Weights of a small transformer language model: tied embeddings, a variant of Muon for these matrices.
Each number is 128 + 24 x the weight over the matrix's rms, rounded and kept within 0 to 255. Layers, rows and columns count from 0. Numbers have three digits each.

# down: layer 7 MLP down (transposed), 768x192, rms 0.113, rows 627-662, columns 0-191
# up: layer 7 MLP up, 768x192, rms 0.122, rows 628-663, columns 0-191
down627:142109100139114115123132159110154114087142153122120130118145144096116099137103099110148143116150157163081135143170130109126118126147168157157141135110076090123124132145131156081124142128124090136142154145129122117124132147123110073123152094136132090117163105139124151139146122142142124175168111140099182104128130149086150145123173094165138158112094157142142148105125138129125146147138119128135131126145095133095136160165115112145168132145144136132140140077107061141104133106083148105154151116145109165083120126145123114170094167150119101131123134173132081105112149142084147084
up628:091117132132137130138139112140121119160165115132108101118159157151146138132129110124111108110087141134092115140134141144140159133129111098124091097101154136157110119111120137119131118129146122116120128128138142136145152195163114146110099154109097091184159135079128118118126147098144121123130129204122167149105104137098138174143099086140105134101157156131137085148137114125098140127108082159138118112127131108131120107155140094079087165114116121146096143146126119135121135131102140128141128112138151154170131119117166139063141145131134088136117137121131111138060153135106131127
down628:114107100141129178165127166127087161108142146095147112125127152141123124136147110172181134090151152136137128101139100107158097108100106151121116132126082128141157145125138151125143097107092142172097141155164115116100142126126111120136108141102167135136167077140122117132120135100141125105164096162157128140136125111112117126145142131147086095124133102119100123131159131082135144086092145137104142180132134128125096118109142100139102129148180103150107132191121181131077156120137127110138133111161106130133104163109124137163113114094144138132134074132137128129084137135135123123
up629:148118086180127107114106130132150080148141104130145120157132128127119144118127137155143154138132166139134157125117097125161124163141168124161125130129147170108154130121125096134127113132119137172118131136102126125148106145115119134166066118097137145139135107128122090094157096125104109119107108176111140147160126137143185107078134111100139153120124083163128121137113123131085107121123132150109119158096136143136134122071175129129163111183123134118115124109106104095082128121151061147128087174130140066147078132134123126131163104126141131141140130091085140129101176103150100143
down629:136103095164139135114132117148127139125069165133138129093124098095136039096138172135097121144139142091142157151154125164157114142159113141148150124141118184175130132114099111119106077128096104139119092183146124131142099081093085128105132087068052143122097132129137103149145144114139142133116091101106125122132087122155152153147154142168161120157153140160152099099085107122151093107136161145186149125092131141134114111137089118155134123125117120148123140155118106135143126120152106186114138119126136125146128131124163119135149139095117134103101114136117168100161145140143135170
up630:114137151144149150177104129118175168110128145150092073112220107086084121129150073107116119162093126138081138126136152081169139072124075148119138124092112118127138140146132147162081122092158155144149159115159115111111132110187120142122156110119141162112132117129105120132108118202120146049148114115111125147125166111095139068145128167096084136162112119118115115137064110125083114107125155126134148164143103156149132118122110163132174114157112114137151131116065123141154100103167083096102126132130089104098135174145155168109069105137178102092141139141156130140157128122091156164
down630:191181119142164090126128102133144152136135118154116148139131130169151130122067145173109121127147141118158161104137133198130194101126143051155131113122112122145156120139147123121147099124178138158128120187118125105101075169095119118124132111099108148143156161108147106167133151132118178145085107142096118110086100125141131156070126142101129117119106143143129121121181114079096144139127133117114105098108124164096169115133119128158087105150083092162097101147123061095187123104097152190169135123114118140151093129109136098131164175146151104138086148169156126150127073085107054153
up631:119123140140140157079153168135139162070129137087130128176110096149084126138120122120122117140129126138111124137123155113115156146141139120129140154097168136151138124092115143144110135080119153115103116156112117100106120093181126140152098114107118106100113098103140131129128091088140105105081141122107167085132127123099140104105162130103148112132150122127117139129112140125133141103105167144168147093115108129145139095139120102149124128111127116132146146107133081120189130099140148108105127122102156155130099138128126137175106178130117155111155107153135151181100103144106143125
down631:125179140075103120142098126114123128125170145138141113084104119105144106133137134170114146130138172122130107169179116101127133176143116117118140136145096135131090138115130120086150148117151152149086144098113126135139109131126124107112135124138125144102094198098109162121137138125142090143116112151115185097145110096125145121140102098063119159116143085134122123141099142131105130178110144127119129088126141112132126103168144136175110131136158121133191122075134129098112180125147149115107111119184132148148104145099151091100116128129143126100147102139156124188135123108141120145
up632:092111162078111116144162091139113140114134113116166132152117130140112122089158168101148123155124136140201088137117155180135098123154151133142127148146179107140127164098134123146118124098118137122103146170121149121139129168139109141117118121117136074109138076144096117152108133097132081088077137125095161127156129125150121115127135122117133125136112167099149156136138147135109077108099156143124185119125111162132121146114157119169115136119147094108116091119131140145109144137122102123136133126115175129154106110192159096153127146135112124100086093109120092136145105154116126126
down632:151124138142111121146112107123147094115145122159151147156132138141118100123105079130143194135148097108113125130124147118108115147139125142129141150094053122163122104145118138136128150122163112103133105094151119078126129155141110145148143151163128166129098131145174143107091137122131135153144147134112100146115137150144123164129133128113154120090147173111142104119117135152165128141153130110120146126089152131174133084091101123169115100118120131091159155103178131174112123103155089082148124148115084163120165106118090129109110096119125129107170117131112102096111133119144144090
up633:146090080159130122124161073127109130135154074133058077101138116071123119140132143086106162126157159105117165132122135097154155128137119090134167150139167117088121136129082152102150159150118146105155129075138121156129138157154101104114154154152146080131146123097131084118091113142166097138136114153150133164134143190137151163146132140176133135096093144132132115136131141137114148098099143124114121091136129110138104152070124129143135120125100156115175088143113130136157135106132127127132112110113108107162129134138104135165114174128112104110113089103142119159149181097068097158
down633:169120135188134105135161104114125129136125092112094088167163140121100157141136134134098126139128129093100170095119162114169125144137119114105148166136139125111149100104132143129131158154128176115161112129119147161122131142138075126111150136168165146109144095118154135161119091099162122091160164132123086122104113141148107170126140112128096118134159105109082172115091134138137130101096108103118143085136123123118120161111104135112123118142135140104159158143121080132126123138160104120125104099110128117147081171107073174146110152142117104120122139120108133147112177116119128168
up634:101097181128143127120065145147165149109129118139137151096134110161120124133175114145123081143179129141147124088132137155171144092115144134136145155152150093143105097161117102122115131138130105129151125122111126120128074130136143116105166144116169077116146167164129143135070156128125150145131132109128119143119088108142138096144111158116125122107157082170142123116147113142138132154091136125124157120099100117135125112134095109153124080186167100108141108132141108134147106103104122114130128144158119138136157125142094123128121113109157145113138125146115176142129115137143140121
down634:151142093152109153142121125148066126138133123158078149144106149116098154128147114165150161147113113116165157078109155154132149144167114127157130102134117133118134109127142135108173144107115112114096152164143128129136141136113149116154134088125094154145114077119116156128110103137130098155148106102105116150117127132106143150149124146129161100138117175124100126110116150126118078095147155127111142101145141140117052104112131098121117157142131118154095145134110144132149121169123101147118169169116121144101159090117138141141118123074126127130138065144142128124139144140102092158
up635:121102134097136100172132157100153161098108114098162143109172138114109173139146100134151139128113140166122136164172104099112134130107138136139120111126129101078115192139142127121161125095143141123100082130144105134161145133106122116155128122117088132149126157109088140113148113122137120107108124151117112134066087125104133145136135176139117127135091172169166147105151133125144128146107097141156080073151111085133140134123097104134125158100090114122125136130155108157106150132140159121142162132134129108147155155167128115169122112101155128108090155123145148130101106103113115120
down635:087107144161129110143108098147126121066080150152095128097129172093141118111153112118145117091116111128111129159182119149116148101125102113133130136125085132097095120110145154113143113080141120140146104152154147108109096126146138115130131124147144159186079109137147133125181116149168158157120118091132101122099139128100116144124135133110130093098122131116132138125115132136124150139156120149155170095125116137154151110070133107125178124167109163153122146107100095174143134111132125129139150123130144138114080139110158083140112115116111147136151097166162148154128141137135109160
up636:103077100156137140114100112151121090155127141108106088126136130126137136126146134144105123135129153120115122136119106150069112105110116144165135146103181105118107143125144146103196156116136138116143118124126153103172154058157115112170126116130148099099125120125129148129143106153167127136165119139150151116118124126119162127119153156095124138158127125109154143151109114133089156120133127120123157088100162125097145144108099169160103120103104162121114103133111106143116127122146134079129094137110140119125115135164103096148114105127113102091144104104139124133143143148109106094
down636:121135148115131132129130133145153112121117106128154150118131141148186091134158159141155125111131100169145149135122167179038085102141106108095116167125161137111138114123157105115154111137120091124183165109167087129142146097109096165104094085154113128119113100147150132111112106118168067136117143112115120151127111141124074181111105108135143120121115133119120163140121131172126127130098103148117131134141143106115130153142108102128168107130135180132154111143158139087073141109092146163157153158121144135145105119106120150157160168126136113113118106152127121129117133121144121104
up637:088133150116118097121141116223123110119129112103164109160113147142183119104136123113119141142123128148129121163121108120086130131131111129141096107113149099112171117095171133113157129150147136090142116132132168135098158129180141143134111184128134109114156145153120108120130106097106100119144110136132094147122144073136127118130110133093146141131096146170142144106107144150140154166141179104129117159111149143145155130077095094130115115127118104155136126094121123126125162128085113179117109163140143107171181126078115118120166158080144147129102159113122144150123052058102120108
down637:142148172091104106096071133124117160086149133113139154122116125141147093122140149083128084146127116175113094106136142103145139168130103147095115107110099142107113104158098104145093087178155088136140134166112165124101128121149115200109154115168138121180153146121141160114138105105142116140141097123081126107151128114111125147163167132141132147110108127153169137164082111119139106147175126088156165100112130135091141168125157165115120135123140121120165095140133117095135134188118132118109143114144116158142172147111098162138084136138105097131080107123111112148122105130138113092
up638:117106107102134171133123130108116160123151124131126155081132132143161160087106132129123147126052088139100118139149133124173128107158173172152141153103111110101135136179105122126087124185105111098151134094114090125138141145152100121112126151097124098150143136147115098134153129151140125171125160071126122105159141120152125161102080117115121123107133120144118156128152118126088155090121126124134175127134149152134119101095128109148138141131116157098105116124103128158147087182133155129140151118132114153134129120151106112097097124153148141104145158147141098147135113119130125113
down638:105134127103120158116125135091132133129169141126179145146102162144139106108092146150162116123083110125158147130103139101177121134105123117129154150131123155121138081162136166117100176157143135122121103120132158117162142145094156133099133164115112127085122151155126066107136129150122138116135158080162137110167135142158140120124108136112100121154133143130126142118101109107102125132089117117097169101135145090106115127137142100110079154137123126115156131126147114098131128113105147128092129113109138112114098143109128094127132099132179085145106155135129137143131112148126173148
up639:106145094177088153164178111126090100158146191144086114083108086130114126137121161133146168132134096125106134157121108172139144148131130114164131122169157119115111075108123087127137152131148178119118125112141077145119104091145163120119081105159127125133067107125112127135101093139151155098074139089190146141113129109146171112079152123113138098133136118079117079082127169113138122141103125117184153139118136172101132166104106099119126123168104109144113142157108121142147116129157092131143141134092088081126100146103160105155109165105166158187117121148148136192139115154124096151
down639:093133097131141126106178102121049089111106141130101100159129179179101065096105104111120137133063088092140144137142096109135083141127127109093148162125074144120160156140164111075143173113133102089120151162114089079108082113155148103147128135124074172137150133202118193109147096119147078163107149090124042143148097096071128171120162131161139116118120104153160181089145124154129142143127144134132136118154127120159113123128164097143113141152122188160151152123105078060115111134115120150121091197150159119148144116150156127101136150161113097153091141129175152161144157116134114136
up640:103106138134129118133117090156143139124129121151128147118140127123144118103158155100116098125147128136121127161125126147138083105141088119105127111139142121109125128146141137148093134117139119189151097122137069152111142175121112098109128137141161172108106144093086098103093114142131122095130130110169143125122171156117137121122098085124124114132139135117120106126126110141136123126138142088101135162096090145129109146112157089143164122155102145118167163096107118180141131127151127136181140099172167156107125201150120099131116152128126116104126143141125142149122092162132124101
down640:099146131131149116148128139144144153107142084119090138108091115107131132145091146168126119132151111121140122118143176127122126109150176109112104100141100170118121119150114123153144103123169102121118114133118166134112132099126143123140095098128138114118116145122129136162123174111121126111144138095137106123159142144110105114093131152166126143135207121136147124110107141179194128114151158138147107116158102095134148117078110105141128120127141108083182147109111145138133159136131166142092112133118133134114136103118077143117149154156094103146088148111104127130093137130129124128
up641:110116155132108153115124118133107148147130137082130126164134157131161163144133175115128210105105138106154112109124051138171098082128126153150199129152129122146124147164140114100085155120121126118120133162122143161150126113150142115141132093125123128167112098127140127094138115080181126131134156155110091166115133097170050091105162130113034137127094127121043122081186135158148145102156122107136131111114082059151086113146116195169140063125140069140135143167124058194146136163105113071124147151136144129127156103119121096154164121109113101125143115147172138127126125123145145150
down641:155072126156118191111102108144165118120120129152124158147113150109111122088079162133118137092101157155080117171121030160123147098145108113155124124127184111132151100136125160117156119170186119162103133116124117126169086099141092096155191087159128134105178155166143108138158150082107142117131185174097125121177151149132065138115168121070075102160078118120132089146121135169136116116158081112132071158149113136138153114133114139142111054105154114198121121149144117115131112135130114156136119145153165131078106123115122150138096147112079121137105115130142174116190079120161162115
up642:085108116111141128187112109115115106147095103135088132139115150111142161112155132154142094139151094193128105163134127154112136114082126150141094148157120142126116144125116123150099169118092157115134114123132125137127148131173116150163109164145123145148104098118090106108116126118100122120142168151108161097152097108101119117130126147148145136126102141141145098090188136113144125098157126103129126110104117142128156140163142137156128143113116137112130140164118129090109137116120141142151137143108152141153108128175112144108096101114118156155105118119112122152124135103099123143
down642:092149140149129106060138127119091126117135130165161116136148108144121091122158125141134133137139145104134136077164145103149130144140149111095132103124171104137126121091114127096130147173161120133091147167114151144156119122135140136144117107127125100121155138128143114122085131113184147150121077085161130133102160121135094148134144121102107183127154100167105168108134118119098178138118121145124174149116141118167100130063125097078103099155104104148134115114145144152119130115133089137056106131166111130090131122110118157113150162129129129140151134141150122097106152116146115160
up643:117100113112135129076117172116169108084138114133073067140119158128125137159190126130124151121137121142131131120109135106125139153110144155174166107112119133146102129122138119140118114067118126133123077130128115144127138136119115138146100139134135139102145121163109160106115112147136072112130124110093108145151087159150159123108130151188138103069151142094166125178120109091114141137073132150132141090074115142119137129116121117137154118158116133170147097166081153157110156154136140123151087166100123129158101127143131125135140112084107137160159114108144157187085155155133135144
down643:157155148108112125106112111095095115086137160129096111127132109111155131143125116169100114148113097121126142143154087096128142121152131155132111103100085154160121081120167112139131134108176148128177103144140096134130127091132139132194136143117120120141151154133111108130094120121139108127107139132134152068132104114148152166122117167125133127142131095121150095137123111086141175140108102128159126083127079115161112132152107162180095127114121124198141098134149150141110177086120137124131141208081174131154109084128124115080149140122086123157103189123109137145123113150153139147
up644:120114112132134120118052130103125124141134082151125120120140139143068145094105159139138100150147144118122117124127116123133160141113122110166141123160124139156143150161152112136138152169155131144109116121114099110102115168159160151115116089101100136096144164107110124084151115109131136099153140163120172132107158091146122139121133133091126122184133090133105123118138126121168098150131128155160152143142093100155095133124135094113140133154130121135137112147140128099154116126140180116132137144139129126108118121109114146100159109119138109119108097191116107122133158136169168144
down644:141128128121126097134138155135152127103141142095116152143107140111081104140126119157157137102160125119143112133118119088110114108119148154102148127130110157115076089085108143116109134135116092130140156104104141126129155129120117145117131144130138144128125126145149113135123103146117130174156161117128138152141104172128162116167131142116153124122160127132162146103103125169143131114111122108153105101108117135143152135153092135137132102098115139092140117077132146097120119148134126130123090110148144121139115110148171125150109125099127130154142136145118130132110170142098105080
up645:149122101122138130118165071159148119132151112136097162128157132106124124120180115112113142109150133127145116161078099158133094081139163117125153145143144151069129107090119123137116160093135126142166131155094088160136131111088173101138150139134146131089104161129110129156126168132130092137070150082156121104166135166121113082113128141111162137134109101110105129142111085130112108158099139134119119148109157131136138141153147202123164107161128120124095120095129140131141126119072110097124115112141152134105119132136163137150114092105139135115087152145127128114193089086117120113
down645:151125135136113119159134138102126099088102128143130132128113140165097132103137161120072114133135085137156104129137141119109117140116127093147135152107077117117088114122121123148140130145134119105119127124113114121091114119126106152109098138155161151107123127096185148092146112139153162167188141193141114136101139120132152121143125098143168107151174176145174107118085086148132130146144126131114126149151152104152108159149154132162129125113105145142154096160131124111177131135100118131129124102122158111121128108105105125109093133107100104118117132162102127144129140077153126107
up646:158103118165111126139114109133108105091122085152127162126155121121140150132164119100126114145172138139097135169171123165130135101118129128131082129122137095166086086155140148122112149156115142137105132180110127105108168123124090130127166136103116180119184122034065141133129135123143109095125108202157132135129113112136128109068115119133119097165093148157093076131154107140185132153115122100121076140150179172125153165124105110126132125108139103102146123135152107131102129118116127103170131156095112147133124150116115131119168141146098108118144133126135146103094087132093089143
down646:116154175154142169109145116103146117147150096147116100096099125114138112110132162155130138082125133117139086140098116141130135132132147164109108114141168133099098155132118153123143119172116109125156136131087117108117104106127138115180140105210157112154068117137111090152138103118111127098117171124158135141129152129124108131086143104096132142125124136086149181143129136120168144131144140140126178142100130102143112150072104124090123111096123132115102084167128118152075145143128126122169172101138135138093150110126146129155127114144090130086135141122155136154139113119135134143
up647:110154124167090145155157110114130138076144141158083144129132129159158144070130113137124048156142099122102180122099110164129125078100125137101157067119131120141086135120184157147106146105125055105122140168145145143145152069150096168116144106136119130126140149120085122106119099123188136122116134123123123125115196118136142118138110139082169135142127166147099089075117155159154095167149118117120106145142107127124169148157127124123094140117143131142118145139146096111136144104120196128134115126123135165153135146104140125153096088156101089151121120119091136113079112148145133099
down647:126135157119141131171139152163112114162115127137085114138132163135116167131155141118119123106149125120155108145142106128161102126085087125107135102160114112143115139078139109154114116155161089128105144093114091156117118124138103160107097163121125118138113109133161109165102135106163131121144153170146120098093137123160140172108126128147113168113076076160131138122145143129114146135137100151113134113140136118101156145094082136159128068110155141131127099115142076126096098128123152147167097156121080133135140130119151095126117104094145161115116153134154154093150124136163119152
up648:134157080105141113130106139142150112144128166139151108149115109121130164164191166174140098111133104133090150106138130120171142049101127101123153129135175126109105120117139149104136134066159105127124174125080084127121152099168116101148148154120123120127075118121133090146126132133164102158143127104153153129140088127131084103127102167114116156119171135131122140107126091133102150097081127168121133145166148168163089114151101162122125116096144189158129124118149132139116123087129116110120090191122132122147175131126145116104114133102179109159098075113123114155138122171119162101
down648:099131145138093111117095133131125134160118137126134143153172118174107134140147138151139145153066145093162121123139084130142161096110144118107158116177119156098160119158179122095167145146125114121127162131148136123128066108166167137049093167090151101115137155107141109150141081160122077093146137098146098116142064197128121145139140144130148175120125115138165127094112127078157136133141171136118139101086155108149125069104181084079101117103099133201127138088161136162123095103127143125090167122126134121127154110161127117139131110056106120155141139144162108118130119157109105139
up649:145172097181091152121099122154122116124118167109126074098115114141117130116150084131142144086072120135105109192144110101116133127077104115067132120134140131154124108124144125141110110127149109122141130115140141089135163129148139127150118137121137156143157126099146146125130125103128098146149121115155134127123110185110101150120114092125089154148135190122145139150158152154174128139131140162146117111083145097123095140155183087140113139090126151151128106103110126128146108133113193091128131150138085143131149119146127128119155128092123135143091098144090172173122104150179115091
down649:106133078119105099109106139130103140187129123099144129149138102108078140074122150118058150137127082130094108139143127119150135139150112117099156113142090105119137158168147157114114082122151080137070123128150115072070169143102188166106101148140175123099134142089178138171164155107087120138138133149106155120160144131136120099176145169101145140196086129143106111142088135141156123156116091149109090123100158120180157138111144083137118147128133159138119127142149113159166215100136103114116130162112137171133141126121109102122088097111133159112122126151129180143129096115165101149
up650:112092148157100098135169077174171122187147116159139102071170103137122134094100131162137116165163098167144148140099109103159111103110130121117078138134185114084142179135126137124109142155141097105149133149166123111134125117156124163146108115128113078125099153131073123106140139125122100120127164080121163136092114152124135129123087145095132119143120165121108101183118150115121166145080143124115129155128122112118115116081134125144134151118089118121165116120123155110165123104125086148146157153173111110118096072103124133101117137102131136100124095106113149148134127123129127120
down650:147138098114096114130148122096105145124124149156134116164112135107081133154126148156085149126121149108139118109102136164112155106171106133072120137124082107153141083106148159149088180162197184126113129080150131099086085126095137120144101155141127114154144098165094119132104165149141150130125126159086128093179101081189139104131114139145114105146140133129119114166123138186153130123122128143123100127157121125111139109143112104109159113129163111131109107100140132082139152084102142104160136157131106153085155139115148152109081174111129114140120166124108142145120115124108115132
up651:169121094128132155083116162122105131167103180172129177123155113080108132142116121080098124147146157132140122129130137134171142140126189142157164145119129151146095128169092108107108132111101111135123132114139184125131143175179164081115123095134128114106081146156108146143143087131141130135171118121162129126135130143109058099110121090139129156138133135114090109141149086141151157126138152096122099119098169152174136102119139163114158121117082145123090145049119123106119115137125187168143115143132136123117139147120123139154118115128120064115100086116083166130104143102119165111
down651:112064084157128126164116134120135086156138142139103113098126155146097106094119148191143142096116120116159123142097087164130148095133123140100140133149076109134104082083110118102152155152158140145148153146160117140108136107129147100130128143131101109133096122131121122137138091093163142122166151124151143093162164154111125105098114167109127141111138131083162155147115130127128142110106162113108186131133129121131104146124141092148130134103148152111145105127157126166095180109112131124132144149121096119146122135115114134143113161115181150114102112157116130150138122120097113118
up652:160146099116102138142115099114122114133186109125160137108079136128120151070139118152103096097102117106109139114122121123172095141141130112130158159127130133124106108142095118133156088136136122125114127152142129121149151131202182149139130125144162111185143134122141141128151074100102171090145176103119142115096132148116080125071106140132112093176108118157126114149125121132127083152112088151163146139151148125127129090112159092125190103130131132114125157151152083164122152126162140088132138090149091106133085112124130104113152163124090146136137144145091112115105102102132117162
down652:139136128133137112127148101139094119138120095135087131127142158114091130144139077123146127113177165177113141143180134159144184137101133078141140137129153140162157142131126122149129164111130110112123138132129113128141120092122124095150131095122128155127085141094127160107130101119139158182102123160061150144143100116112168077138111143088122104137081144152119131163144120134136079139060121130116118121119149123104103102133108124128117119110137200106116168124122100120109158126121108150164122121107103135147180112134116106148109105139137117110174117139086156133149142133156107138
up653:166092106132129116139116153125183107173134131147118199116098101140138099126124132110132122130148102116148118145143205133074144139130175111092117133153140165188108151126109091123151127123150080117099132107110153123140096139166183116121082109084113115137093135134087085112103154117169115146142122084107123111111128101092110086121122116162196098131129124118110094139087128128145098156097106094121126145150165141152146115131157164134172069180115135119136144139169107168090137146071092133134105132125129131112117121057134143116155131152119131143150113169118123124124130124145187102
down653:144130105140171097149158111152109121134173070124112115094149200127122122107148122152083138082083141161097103161107108115131121126109139123166100155151119121113064143110114149085118141126134114116127141131104141164133150126101125120194147115138151167145167105107098115094164143104110126130150164189108091169118126159115158092147151100139136125143123151150127071074128097121122133106102165161158138141105133132103113102147160108134093148059095167111088103109113077110185143108115134130173172087144122162118117139156124137128087125134099148081198102143117117146115144123161075103
up654:107118121130109090107117147185167107130120100115093085124123122171139179107165107097152145084101126119078146106156134148097110102125090112141144125090139121114091109141093150135146114104115109090136088132140112142124193112132120134152125147130103074163112117126124095162124160133123123138143133154150084126095146120128148143144159171104152077154116110095143088114110136126163113116147136121116123102127134114084121113103118093137188096166142159185156183172142123121173150143128105130133091121083179104165128125173104082139160153149094135094133170110147143128086111186133150145
down654:148090123103105121110078105181114084086090102151110109120100107116135141151145104132111124161122070169095102122085147164110153147140129125158150088090086158169147129149121143128121108106120092145112065137120120131149105141119157142147109148162143118142136149139143116102114166115171164159151125134142138153145149110135149138146137106144158084113175118134119116103108124074131139167123124135106125087156178146143118150139110159085120121144146144137129141134151132143126135138131123125131146158119131139108130117151069143157159147116113153154135124103149100092079104124132136100
up655:161134125095101134133179148150139112138096134145124138131097116123170105119135120106099091145162104133149145142134139112110124110154118129078139129117103189159171135124114171107069138162116108149136156140139138159137104162150137114126148129091150101115131109062111143130127108102119118135117135101173081102145109128101155059134130126123111141104141171145160149122081123142123110177140133155112146147095143142101124128138131085171117141181135138118110143153152091138155137129154126145153108136111102131139087116132130128121125134127095158105132141181097100126140161098118149134
down655:100141092157122138135133110118121114121123104150123125099165102105142136140098140172167111129137148142133157138099165153124099126121134125102099117110110117135128131158108141114112122121145085135164128145120090108091124106128172187096123123116143119124087122161121139133128138102143120129142134092133147125137138158167086132157101145097192101108110124109109152102156135107163097127116107105158139165108129125078103154138133153122118141107153117129085130149113132122129166117126104136128122126137135138137160154172131126091139109118071146120079154183162172143102142139078138094
up656:103149147122129103142090082108117146104138147132108160155122183122136102121091132103134115162160145135157123112128138118063136116178082148100091132105154102121088143164146112116123173122136184118142114122122137178154112100156109114102120155088161160120122098153158113136152105154136092131112128147123070085142145104110131142131106141135114115103105118086155125139097116145129102121187093110099102132154103093144099090145093168145113121100161121141126165148176105131157133113127107112149170125128122118159117121135133113074122117145135095098169132164134145090135128168150129131
down656:134118118143095053087122087090132159149144122103149132177106163109103113123112102127129088173124136178124138101103149120108110142103160104173112128109113103162151145167127127088104186139090129097128139136131126118088139142140122128127147114140143172076143119104082120126185113139147154111137091142107139143144119109109094146110131156136143114104107139121157110156161153135165118124115142141139130135098108156110158128126123133116133156130168112157110112096129119146100098115099160152044162156147121142154100143165130136094120117128121116123129107146093157135141149118165153148
up657:128109096144127144127135112127123138108120186152108123130158156130127138141142122153118142153145118147155142138135106148101106125074140112141093126118139107125131116143120165161112144132126143176118128152177123160098118109145140122138135104158102080139134124104153119158083111093142130142135135153121155089152120127128152140126155130123153116115154090084171116127109153095119145123124109106132134134154098138125114100106154134120168127103133160113124116095129135176102106083117114086116119131133148097141122117139127107112117123135144129121124149126092137163129102125122149168
down657:146099147125097131144165145122073112067121130154125103114117091108155128090090161104172153151097134127159150166121129182133122145109100123123158078141116153146122144152149101137128109137148117109160109148145137150103111128112088143137119094132152108143145120135163133138150094109150116110149143119124143164137129153195095086127115100142123130146161134136098144134138125152126130110116131104121101101149140141105105134132134106123115188113142104173145128112144068105145098130086145117066126144168131114141084096107122142122121132141128108157113129123139133122138116134101152140
up658:148126175105129132116169090142151162105141143127131138131133129142154123117132115122150116118130142157141148078145134132130112136115120169099148126129083152139132092122142095122126114140138121107139191093132119130119103124135100099138101152098127090124120144193147138127134145102139117130143116142148122132120152116118127124156125148149123147110168133133127149101142148114119147136142138130159145142121145160145068123132158108094118106176129111129104145134126134122105108134093127108141131151156116134115165113127115146137138093090109133098150142131127120091116108132148118158
down658:136122090153117127131122138102135107124069130131151142137096067149184191160105156122123125129086122152145132141142093101144143122142124111109127157126152104116110111147154131169074115127122137145147163168162118104142132136106104114147147156131112126123147153095128144122147135107138110163139121147119111123085112122098108089164152143120110126105123114156112143118129144124132082150134145151148121109086153134150164120139132094073136134091122138155132115103124125108138143107142106143137093131079173132140127100139134143122168132145109134135143095127133119116150111126117133155
up659:115102104139115170077178135115139127153085163120121153118144109162112146159121089131106146138170130096133112185095107102120144089149141127102091152128155105171142105154122120083104139118124120113133120156103146159089147155112132117126099089132101098156142090117133098118184124129061144131131158112112115166108101137140109134128108073131119131149159110104106109082097129130094155132170113141164139113153137140154137164127102156162180185158120109130107096135107099146166108122108151114096126096110125143147126116145155124133121114093157153133120133127131125164091134127124109126
down659:086149141130141135122133082100111174107129163145148111120125135121151136173153140123128143152128151138136158089116141136114138120137125164099134147102121140147096117159137117088141124173137135102092148104136086175128071143115127147102132133135165085129082119105126148083127147106099138106159130122074116134163140100110166095160159165118140135112197099140138138156120139127083148112132115140108128129142116124143127150131111119124123143102149115120157169126113129085157128137079113163136101094141107111169156141126123132084151098113098146149099118122120107161159122110123133153
up660:129179062165143129155125166154134118135112123133126140161126120141139165103146095108096106108160135148120151160127099090137162118120089139110141113141142108125107145116143154111138118086159118110114090153142123131118134134141136112126114120179136139115128114097138133117146112131082122127132101115132140161103134088129118128149082117159137121110120137102110145132130111136113144158101137136097168161095185139130142136058138098128156117145131128118157105103116116151127172124175080138193123111161129121130090133115111107150099117092150140080143177143088106092122146124156114109
down660:127117148112138093133137179134143098114092182132125096142116120138148161108124127115099120128156136155158143142130123158139136151094099124147162160123132125106121088095147136115124133130140138095077104172116146109157129099111124114103163126122131181119131140132135110088125114138128135121174153103123141133135073112103096133111115162108079113104125117110169144154176143131134140149155150174091120146115091186096163128097135134141148110129167094070122127093104111120112162121115139097165128099083156131133082115136106114149150132128133145153099170128114103125173162140145123117
up661:124127170143088121182136114160135171133107146157130114155142081172104129134111109139153079133121078065135133124125143128121109156174128112119190153133116178110113112110132117128111190155147107143149149110157137117153178141139110131142115163095119095095155152157098128114136132098132109150132137145143144098177127111086103108135144145114097116159080137109111098139152104107149151113128095121191166119153131110142093106159167092139125158146090123110158113108127094112134059099117142145105140088147146124125134116131133119175150166130108118127132130103113130112143110151110107135
down661:164123131122184131093103128142141140138128132127168133125170102185080085140165121115126135091137149097093130095143122137105137139147136134154135124147118134101151140133129111124119136155113128135164129063120072076163147131156152125117137163140205170119123104119135142136153124116095106131150144142125155150151109133143111090148142146124129126124114147103101135126156137087159145107135155123072140125102113158125111124104140118068108129108145088170149107159094130090156074087141122083115116153133112137115158140129175162158141145133101145078131099137163092089136183109152154110
up662:119124102134115132158116173111077110100113121126153114097139076104111154125157157110145120139159129166122133136170130122124141099134141138101059094158141101159110066109106134157154132158108167093128115099099133116086081102135130085149122094092177089118149132109142130123161140179125149135091140109147159154110122130122106159131119109146171110118138156141135094132130144088086132119164108149091158119157103128146105122123138112129130094155141156127125139106194101142132157155111110126158105135152128122128129133115161120149099107138129081107120163144123126099156105138124125087
down662:154120105131153112125163129148130140138157113156113144122132121116122142130154138115099081089179101141125126151099132141140091130115118102147160118154117123136129110181174155125157107051123119111125160117120113140122140145149072140115135117112170138137141114128133110116153141152104104105161138118088083127108095137120112095153159165142113114127097120088093163143151160126159149135103161135141118108105120147131085153131144090101094129167162073120119112074078136098122141121110095106126130177126126105125110134179122071164114164105173112203125101154171136106149153148132143121
up663:152107138144137144122134176092129133163115133088124139131146129135132158098101069143142127113128111086106137119089149123124132148138103108153140136063137140110116128157144096164135153120086166101148101110121093123147119163140115108150133118147175124110139135130132173135145115132098121131097137166132097122103121076113122113138175114156132126178110117083121106142126118109136075142113105130153125165121140170069131141119119129174118137133093087096122135138129127158140100136110138135141075140146128107142124124130188109116150130152132166117162153143147102083096160099082127142